Part of a small language model's weights.
Size: 16 layers, width 160, 10 heads of 32, MLP 640 GELU, vocabulary 4901, 8.2M parameters.
Architecture: LayerNorm before each block, rotary positions, biases, normalized queries and keys, attention and MLP in parallel.
Training: a variant of Adam for these matrices, 292M tokens, 8921 steps.
Each number is 500 + 40 x the weight over its row's rms, rounded and kept within 0 to 999. Layers, rows and columns count from 0. Numbers have three digits each. The size before them is the row's rms in percent of the matrix's.

# up: layer 8 MLP up, 640x160, rms 0.124, rows 65-84, columns 0-159
# down: layer 8 MLP down (transposed), 640x160, rms 0.129, rows 65-84, columns 0-159
up65 101:531454558459431491521460457493508471471465440527466477443515514507499508436475493513528550481448515452525598472401514487449566493520456517514443390477591508471473544487469463533477421478522498435476488530489502529521531485453570459503552467569534476601530467571536465497480484491491500533482556554545489521468582512558581507544518491495498430508473504537515550447493505472496460486469469514456476527518556494517475572469475508595539544544487454532493491493502486499501430509535593
down65 099:463529543548509488485542512540429535505419452475483540459442557547495476502535485494450473518474534466528477498457479606464509475443494464518456499477537489472490545543550505526558428455540486484478452469512438522510472554500492462520451488477452518478537535501533407468444422567527550440492517502511465463504486524500557540509390435515528585487502481507568576548446482609535517500508552473550490536465554537409487566509491517484470521450540502543556530529487521466465477466514460
up66 083:494444517522456431441423517496432545470481550588562503578495515562499498511524513511446518488495464494513569510548549484506498512477490517516518503559568485474528556522489498438493553531510484453486463522468545458426464566492445499516610552534483455463444462475581508509519526538552474499487428491546556531517437539535479428505492508461565390441499497516516490532482412491519517558518477430466512453475497482519525549465476472508459505427499460557484520457482472450530549539569513
down66 080:560461459470544637556510486554529461524527508456448441457508498419465504484444507529521458514522488471494471478554530548509481503540488522469446524507515548506520482497510523461510536538516507521468536470486520475510586479460528487496467443386556477457535403511465424467495495464435499493569509478483445454488574546506581528545535478514398507552569482511465539498510553482538555488498546470518493499443515485507517466492481557571570470554477448472511544524472472489491399543500474
up67 090:472428508520486490494409474528507436461418431544538531511511522512562524467524479466521507520542521463471461489534497461550514432576535502477539471535477557472492535468484513481464507491523580466476462471515494548501463533604586551494492515577560504435401566524538522463487481516477559464461465577523488510545462470521492533485499459486490530512451478493548561547554485425503446428479455479462533501483432514545492460555504516531600515478553451486417512537506468562534495512509461
down67 090:559524510480456513475587501443498514496483552465506460453515495508522446492469453532480513528467562568546557471516455513399436563461434504475508556484511486494480506499561523520558527501498426522551517555522492536472524469448382464497473525420480531543567414477471472468522546498473403543466532507504472488458499496484533461542471543611491550485583539530520483472471503552489534550531539460556490451492498483495563538454529498506440511503468573451570472484524502474445541492473520
up68 103:526530531468508508515444455484529549529499512517555483480475549583499527523474477529469556467470525443502451468557598509492501539521414530503495513441528545447563498468535465491480430473579469413476521608445535470516543481432483441552489465476552526512549457516474464495462516581481495495519477518529521537436547508528501510474448539500529503528529508573461613506520465430485444466497515441447502466473470439548482494515516463543558576486508446563458488447458463463533448503534501
down68 099:468507500499475498526482517502453473473506480490523573448492429478515419567449531494460544487513535574463507553492463484519492509442532514554543430538452469480507561542480520465448479528457529516484479424435567475462612559500464494490502458531544485504423506461537489497484477518513555499586547583456537497527412459440568504488477478506584557457513498464603491481442481480548551547494512546547520479574462493511497459537534488505452511459528518477479517530491515541445548469481409
up69 081:525574508523475508491505495571494464509482483487508490418488533518479508531469484447499478498458570543496516413516522534531575567544511507432531568476496468505503515520407497510460473517463470439442508467505490581460515571496531488514542480578510427483466420554556531510487449507534506524522429534478465533444472421508490514459508457531554553485474481509545539492518494450364563537540486450450557521492549587510497451528500441538594519488515525476516553497540489536437482530503486
down69 076:562488525444525472453478484499438488563518534518460544585501522533487500424478496519497515464498464466482476572514488462487490489460491480588473461538471547478476474497538504489546566514642516590544482470447504439519500500512490508503436502343495535463545563462467484446537516474493453505483580469519510447536518595530529563518506489468482473502534524543436438509474508534591484463480454549566474525500478481550470482500503535523433495520500532515463457504460499446472539460476536
up70 106:554509482557462457512483502437493546447433449548537509474468512465495453468520450533529494515514536564516505565503443485500545515504567414522520506470512437491457495486543462505529481514504453419518469570517492502537488561458556594484492479463507499564506481504480575456527493543492455470468468541527442484508535522452412506518460560506491557474602476494542446506419544491476516511494436445542484490478454459561494545466529489450501434460470613501499526503566439420508569524503519
down70 108:488471499491576508542513414471478491521463505494456507412484511596464482485487467462462534537497511465537500503510554591551473512496473589520454408520443532534461504487511452476463469549505539468458486498518475448525438422552518525528404493571509540473448474554527470523568471535472442510456455526511536512494487438488551485482436528507523467480484448448498511459510484515532439526470517447546593507560514477474447531510492527490565551522572433576557528561511501474497478520576484
up71 101:560506540565559511411503485547563533448458534563442482468408480493454449506482517455562435478449507539517519551432539494552450559491442429570521493451439514441512500502472484505520469447537576468515470474460530483512468511488486522512473501532555547437487532601458538492514489556470505497509521484468415493497502517464487515501512532424514461571577480558473519561512559552509446499544462433566486546512530464469542497562546450486523503493445498492540494498501497497420443503511482
down71 101:543488523474462510507507460453532504514399505444479501465447566498495548442443513476412502488520544495490573513530468508421477490494469487486478490542495517559520527546508459535469445506515453568574551584498443518450614482515534511470484502484457480529625471489601480525482493497508523532453465432497503453520497566455555556431549433500453483499453571505509589445474489495514458491449514505460500494517515495536475473483551506523531573455560462501523467528488545573529507496472493
up72 107:545457518439431441503487494559471497510484534545447489458471456535483483508445531475440505480508505477540519531542429496585536571473518448543587509501528466507460495459523548497527422526538546460441486480498545513482533526465535485514508478479442478519500445532551516474551578540512420482480550499500488484396426553497449556498542439542502510519508470479487499477528581511481533609562535539501491522464475440505532470484486451462504543543416536498438557566479538485427445515455532
down72 113:546502547518432487528548495482573566455490536511522439465518489456515472584416488566545505596519468528472407471479549473472527452510504559450486512459485530523473503523473505408545486461466424531470496488545568524531541435501472458423510518565564532491522495462477499501488486537445545443529488437457505457506535513578550512482499507520483509475449475546515516487471440551539453459481538482559528502460508540399460546516512529550510500535476513542456610491488511516497448442522452
up73 096:507550412549465478439503523569504455433507552553533491508519422476504479482553467476490480475485496528433544502530544446538468466510495516553529480441477496441556511504486489447641532467586510508457450466452472571440519478536497476476472552539533517482487523481548525501523544535496486472503506549501514509476480491421522568519471484468513444520540576560535537523499517546501448491639429461517454539493412512457568470512532451470475524526464567513443504475504498521448508485506481
down73 089:438469586434503506573510455498485490526413443486510520524468527498437498538442548447388566459553603479553466528454449495466529478480545506477446479556519560524465551511492489520420405491443481482523553516494499479559572445446572519498490490501494489541522476515485448516516508510487497461510483513489517535527498465570487442478511465464507480458492479479538553464494542453514476526420515529471515491522536482511477563445476569484478445485534463505536516545480563499600485521536590
up74 106:469508497485516482525501514499513540457459466577474453512518434542504493456466515504520499489573560557533509460589517457466581545531438436509464519530479519530462466418526514531516510433557439509532538539414546486439528485471524467494517525523503426537502536541497466503489510506442517483426519496466442557524507457560478526452519456510480452490477512514434555502490482431507510424475461460506471550460512491512479593450472598492480578419445504533477513442486435571478569548537484
down74 093:492493539572544534487511537539526541490490554452546519469517493465495481496504502509468498486496465497467472468527445481504442523478522520486509485421498480438527541542495493471516579526438521474774522539538511484492520526486458534564422477420487508469530443520542508445459485478505472510551478450503509473556509509514509423470517531480507500479575534503477491502486479477536472486520497466487494482532474500565545473515502460580484468566466512511516492515490448466476529479435577
up75 095:540476489448513461446482435474459437465358491469455482450538463539487537540404484516512552452550507521529528466465417507561418529452451551471544484549494471540488524491454516535519488521501506549504481472488491495487480547533536517538496536500410470548476486541510539460571515553452444418512493548480495537499483486526550502581505501543528478504468517519479456528464522493433434544456488450485566505515489510486540615523494534484458473550508522471465542586481590485490523532500540
down75 089:514554474491507479483568529548517520574556473527499564538435595488492392515501496541493565526545554507503411503574506454442529482514538479540485447493513524469501495519491501455549463507466415488427531543510556487515462479505488518505511469499540536443549461466497431496497485456541509544474529458472439534479542501466387500474423539471474519571531509497520519502484472489543545460528574541537500498534469459433527459474495505516511487512483469566542449449501399555467540414465449
up76 108:580486617451465507449552446486476491458523457520534559505442487504477535473401580537501520511457464489536508463515388447569528547482543538536501484538488462447441537495451445465494531536503485520465472561443534535495550544433467521580504509483538473509473482468452546487523595460472433516494494538569513553413412500536550501540520483514554408479542521520477483557481513467420471495493490547488536484502483531499547489474523497492485452505511506565481537514449525499495504530502503
down76 118:470488514494499471537497537499485489537517489535486494501541501433552442498594505563433563519496432525553473482441446437439464508547451553481448565502445497474467499514470450540460589489499550545421479492427491484412558422507498497524554488549522582442475473517519535508457593429550537545479566524554591498476471514444509496466497466536525459460528516523486462538499504467486495464496473534428443463505542558564461479448470491516439522467537497493517510522520515494571496551501519
up77 111:471497519526461507486508487440521579490493440513471502544472520503576512514514477471516463494430512497467511538427496482548520481556443520608499471446430503519500471512473457494514528453512443571553463490467463451512456518520440552494548505488514420428506490534496511521511572486442458423447521514533617551544430511494494500479501475507530464513555521573412583497514485499460477497462414412554462551508489577470458426498507507465468553517476475520483514519486505501459563516523568
down77 104:445553507490502502483473504570468465482556493490503498542518479494471473537453526517505497570522536471464494488516524450492495448472512484519488515449503499488508469526524511522446554494463469448781450507535496549495459537459546521542531524494511469471541512527467474519509556473507472559508515490467494435622485518527490489460543499494466502519521494576492563543458492490467457478483505480481511470430471482609528502475437524482469493543451507496511510493494493499506478541423475
up78 096:527514584532440462484463422471523502497453444509482479453530482516466458534434516527493473540470505503488516450528448535526419566574481540551501520508515423526485612475565500522490524574486489468454530511571501511478506551501509499463502499488583559574437443556486513487548492481434484465507506489549511507475481449524478485477483480538615491473469449468459535516453545441415494573485475470476495508501469532533549580516512398476476477555505499500512559519550536500567475448505544
down78 092:494536447483565464475470510516443495569527535508522544553474509501455466510490549523471541477564491514457496536450455402478493419516524467499497476548482548429495423473469451453503534525527499472519478444463474492530555427543452506543551507521479472412515558476525513498561498537541529533497569567481458520569492521469504504534544489439457470556569476530470542498508414499541476482481475528496479426488575464605425495517464548451483469451527540475471488517529594486488561551451494
up79 094:543469497474444468470458496450450483484467466542471552504544490525547466496519522506493587536432576482552505465511531537526533487504420467457517462447528558465550475524466519531467424459504507510497484489452508427476499468559467503532559539460534568502455569527494433516439551504553509446543528503512460518495549520453433555455432553480463520535514437636473591492510494468502437473477470444441485539565478515517501522451441507478471426502554505570469538491526472514532479514491536
down79 096:471477545497494482494455577547454471552523524527467486500506504509444578489459499501576441520558493481451438565466473525513469435520498527569474526491508468446398483448450501436504575482451515529539529542556529485459510529554463495428443529451613490525532507506518457463540472517408481542479536468468524487565519435524529549555520488449487458489435556444516436486527445525538492485571514506560538501505524448517530460504517536503595518476457453500499528505530534457446454510509449
up80 110:531484490561461474494496503502498489529503567532521479454526413489543508520574436409541502497520497517518500560434520499444473483464484552550465399481457519461535496405531433502499466446565466536434452430486517495517481509537519546461532513544551505538534531467565550447482537544484470531480493544505504541477472577485526492499459491475436502470485510528513470473553518455569441478506576504434516568466507493513472428479509453478544543497435614558496509505543452558547426491494521
down80 116:592466480505450472495476441487578406484479455457452504528599543475490437580530493479489487447454521479494402512573516475468541531531519540496421542501492471525477555490484454568551536486465589590537501544418527552428484469498490502536455508519479448491489519515520479475569507491489507480461527484495548485469452442506502530525524470508568528557480553452537500571460541527477492533514508475496525503497523472515552489522451543563554480499502428444542515525481425495430509494429464
up81 088:519514548510476523481486513522490519472529486475500607523504472539606554470478511518508487431508507484538552458487520541508544482482441467463543469512475505465580492463502524476528439522500563455528477445495626488427538532463518533514434515481538480530480514515505467491538482443555518541442506468474525447493510511502475563528526482512465488456584579486453538493427482474552567447529504518528488489555456493471474539396490433551500570414453494593564491427526483534455484515533533
down81 081:486507461533550525473489532468485477523463443538476409493471560483447499497526482497530525468475564555490398544500483518493490563512549527526453548549547500500452513586501509484424552507516490551541488530479457492599477504492518535526540525463450522498492509489508504458515518489425566485546454514539510563477455483460471381415467532498499456515496470508552476521439497500461423487497502566510516536439568472533524491527503479454450406462590516471480541563488505477579500599521484
up82 114:487487434489509451493487452514479510517513517582461494470554432474551472470538443487470456513514516435545496470567483391453548430505537450502475509499456498481532495420496519585547431471540575511490505471446505502526568450471525554471533500545487469462414517538489538451526452591499464443468453487543430473451492526519522526483546520479537501458578539546518492515539461517543454517563497511487515581520473511493536474481528567572477490490502494537522527573514567508422479589504500
down82 118:475473536477509470488498485491505416460564428467507506520511427436501494471476468500470529597494493504524490471529544480468492473457503476554581498473441520550517462467520629360522527520512473444508539486492503562514507497482551513540432516530544485513477560559454446499472510553510513495506505553453506493572551554545469490529449528518547511503480421487449494507523553551524459429511467485466509444450572545464514482429490538550431525448494448515489518530486457546558443484561523
up83 091:512470535458432508502433493488481471443550541498499461504519559545484520407487497601571474498460494503553571529574588499473575506541438493502503465490493497463557467470519516504483505468556490519495494490434520481413502472516527460475486482591477475456482518503477478516517533559495458526491520449559464454484501422527557479554568435476533474512492594504446496445477484455498559520486503504499470617520451473457551488510447493490539507494544480558397525519486449575515530459516534
down83 089:478481509525510492505476523541522468480442498533579589495559461476527478509556498433408566540540535540569461477462462501544501516440446502476489563477474507528430580501514460495528512541392539495547458499615518493503517485533495520553562495476576499472553485515501513533473524425397507497489475536425475520488455522526482559437501488509503481480483431469495508493528478455492436543507484503464538425436480542560478412475497516532508497546483450536501480502537550477552442541559467
up84 095:487531471594543494386487515494464469530534441511503491524489545531532457540526514509460490409527514505477473550550450402521523427503473435542432545592486481509545501514479452458526507552506574485524460530527455407566515503484505589498592503508523495489485570540460550461557513498526522465417440526521511528559478498453426506516481466436513535506564445527521537517459504516475481477532531455511549506500475525409480501481498514452421496525482516518524502465527469504487542498454569
down84 094:485511540440452516534512534543540485479483538464559567553461421524461526450474478459509499607455508575498460390538493574516500593523434480495525389458478546489488465558534516578497579457501508479481524517492501517467508501551509373452431484526504506552526462521572451547529496539522512532498500493482519507462483557552524518469490489510528520456518581503461459525493492504523506529478451512432464461482475519561511473483508438555560478484495514441483534506435438499488470518541483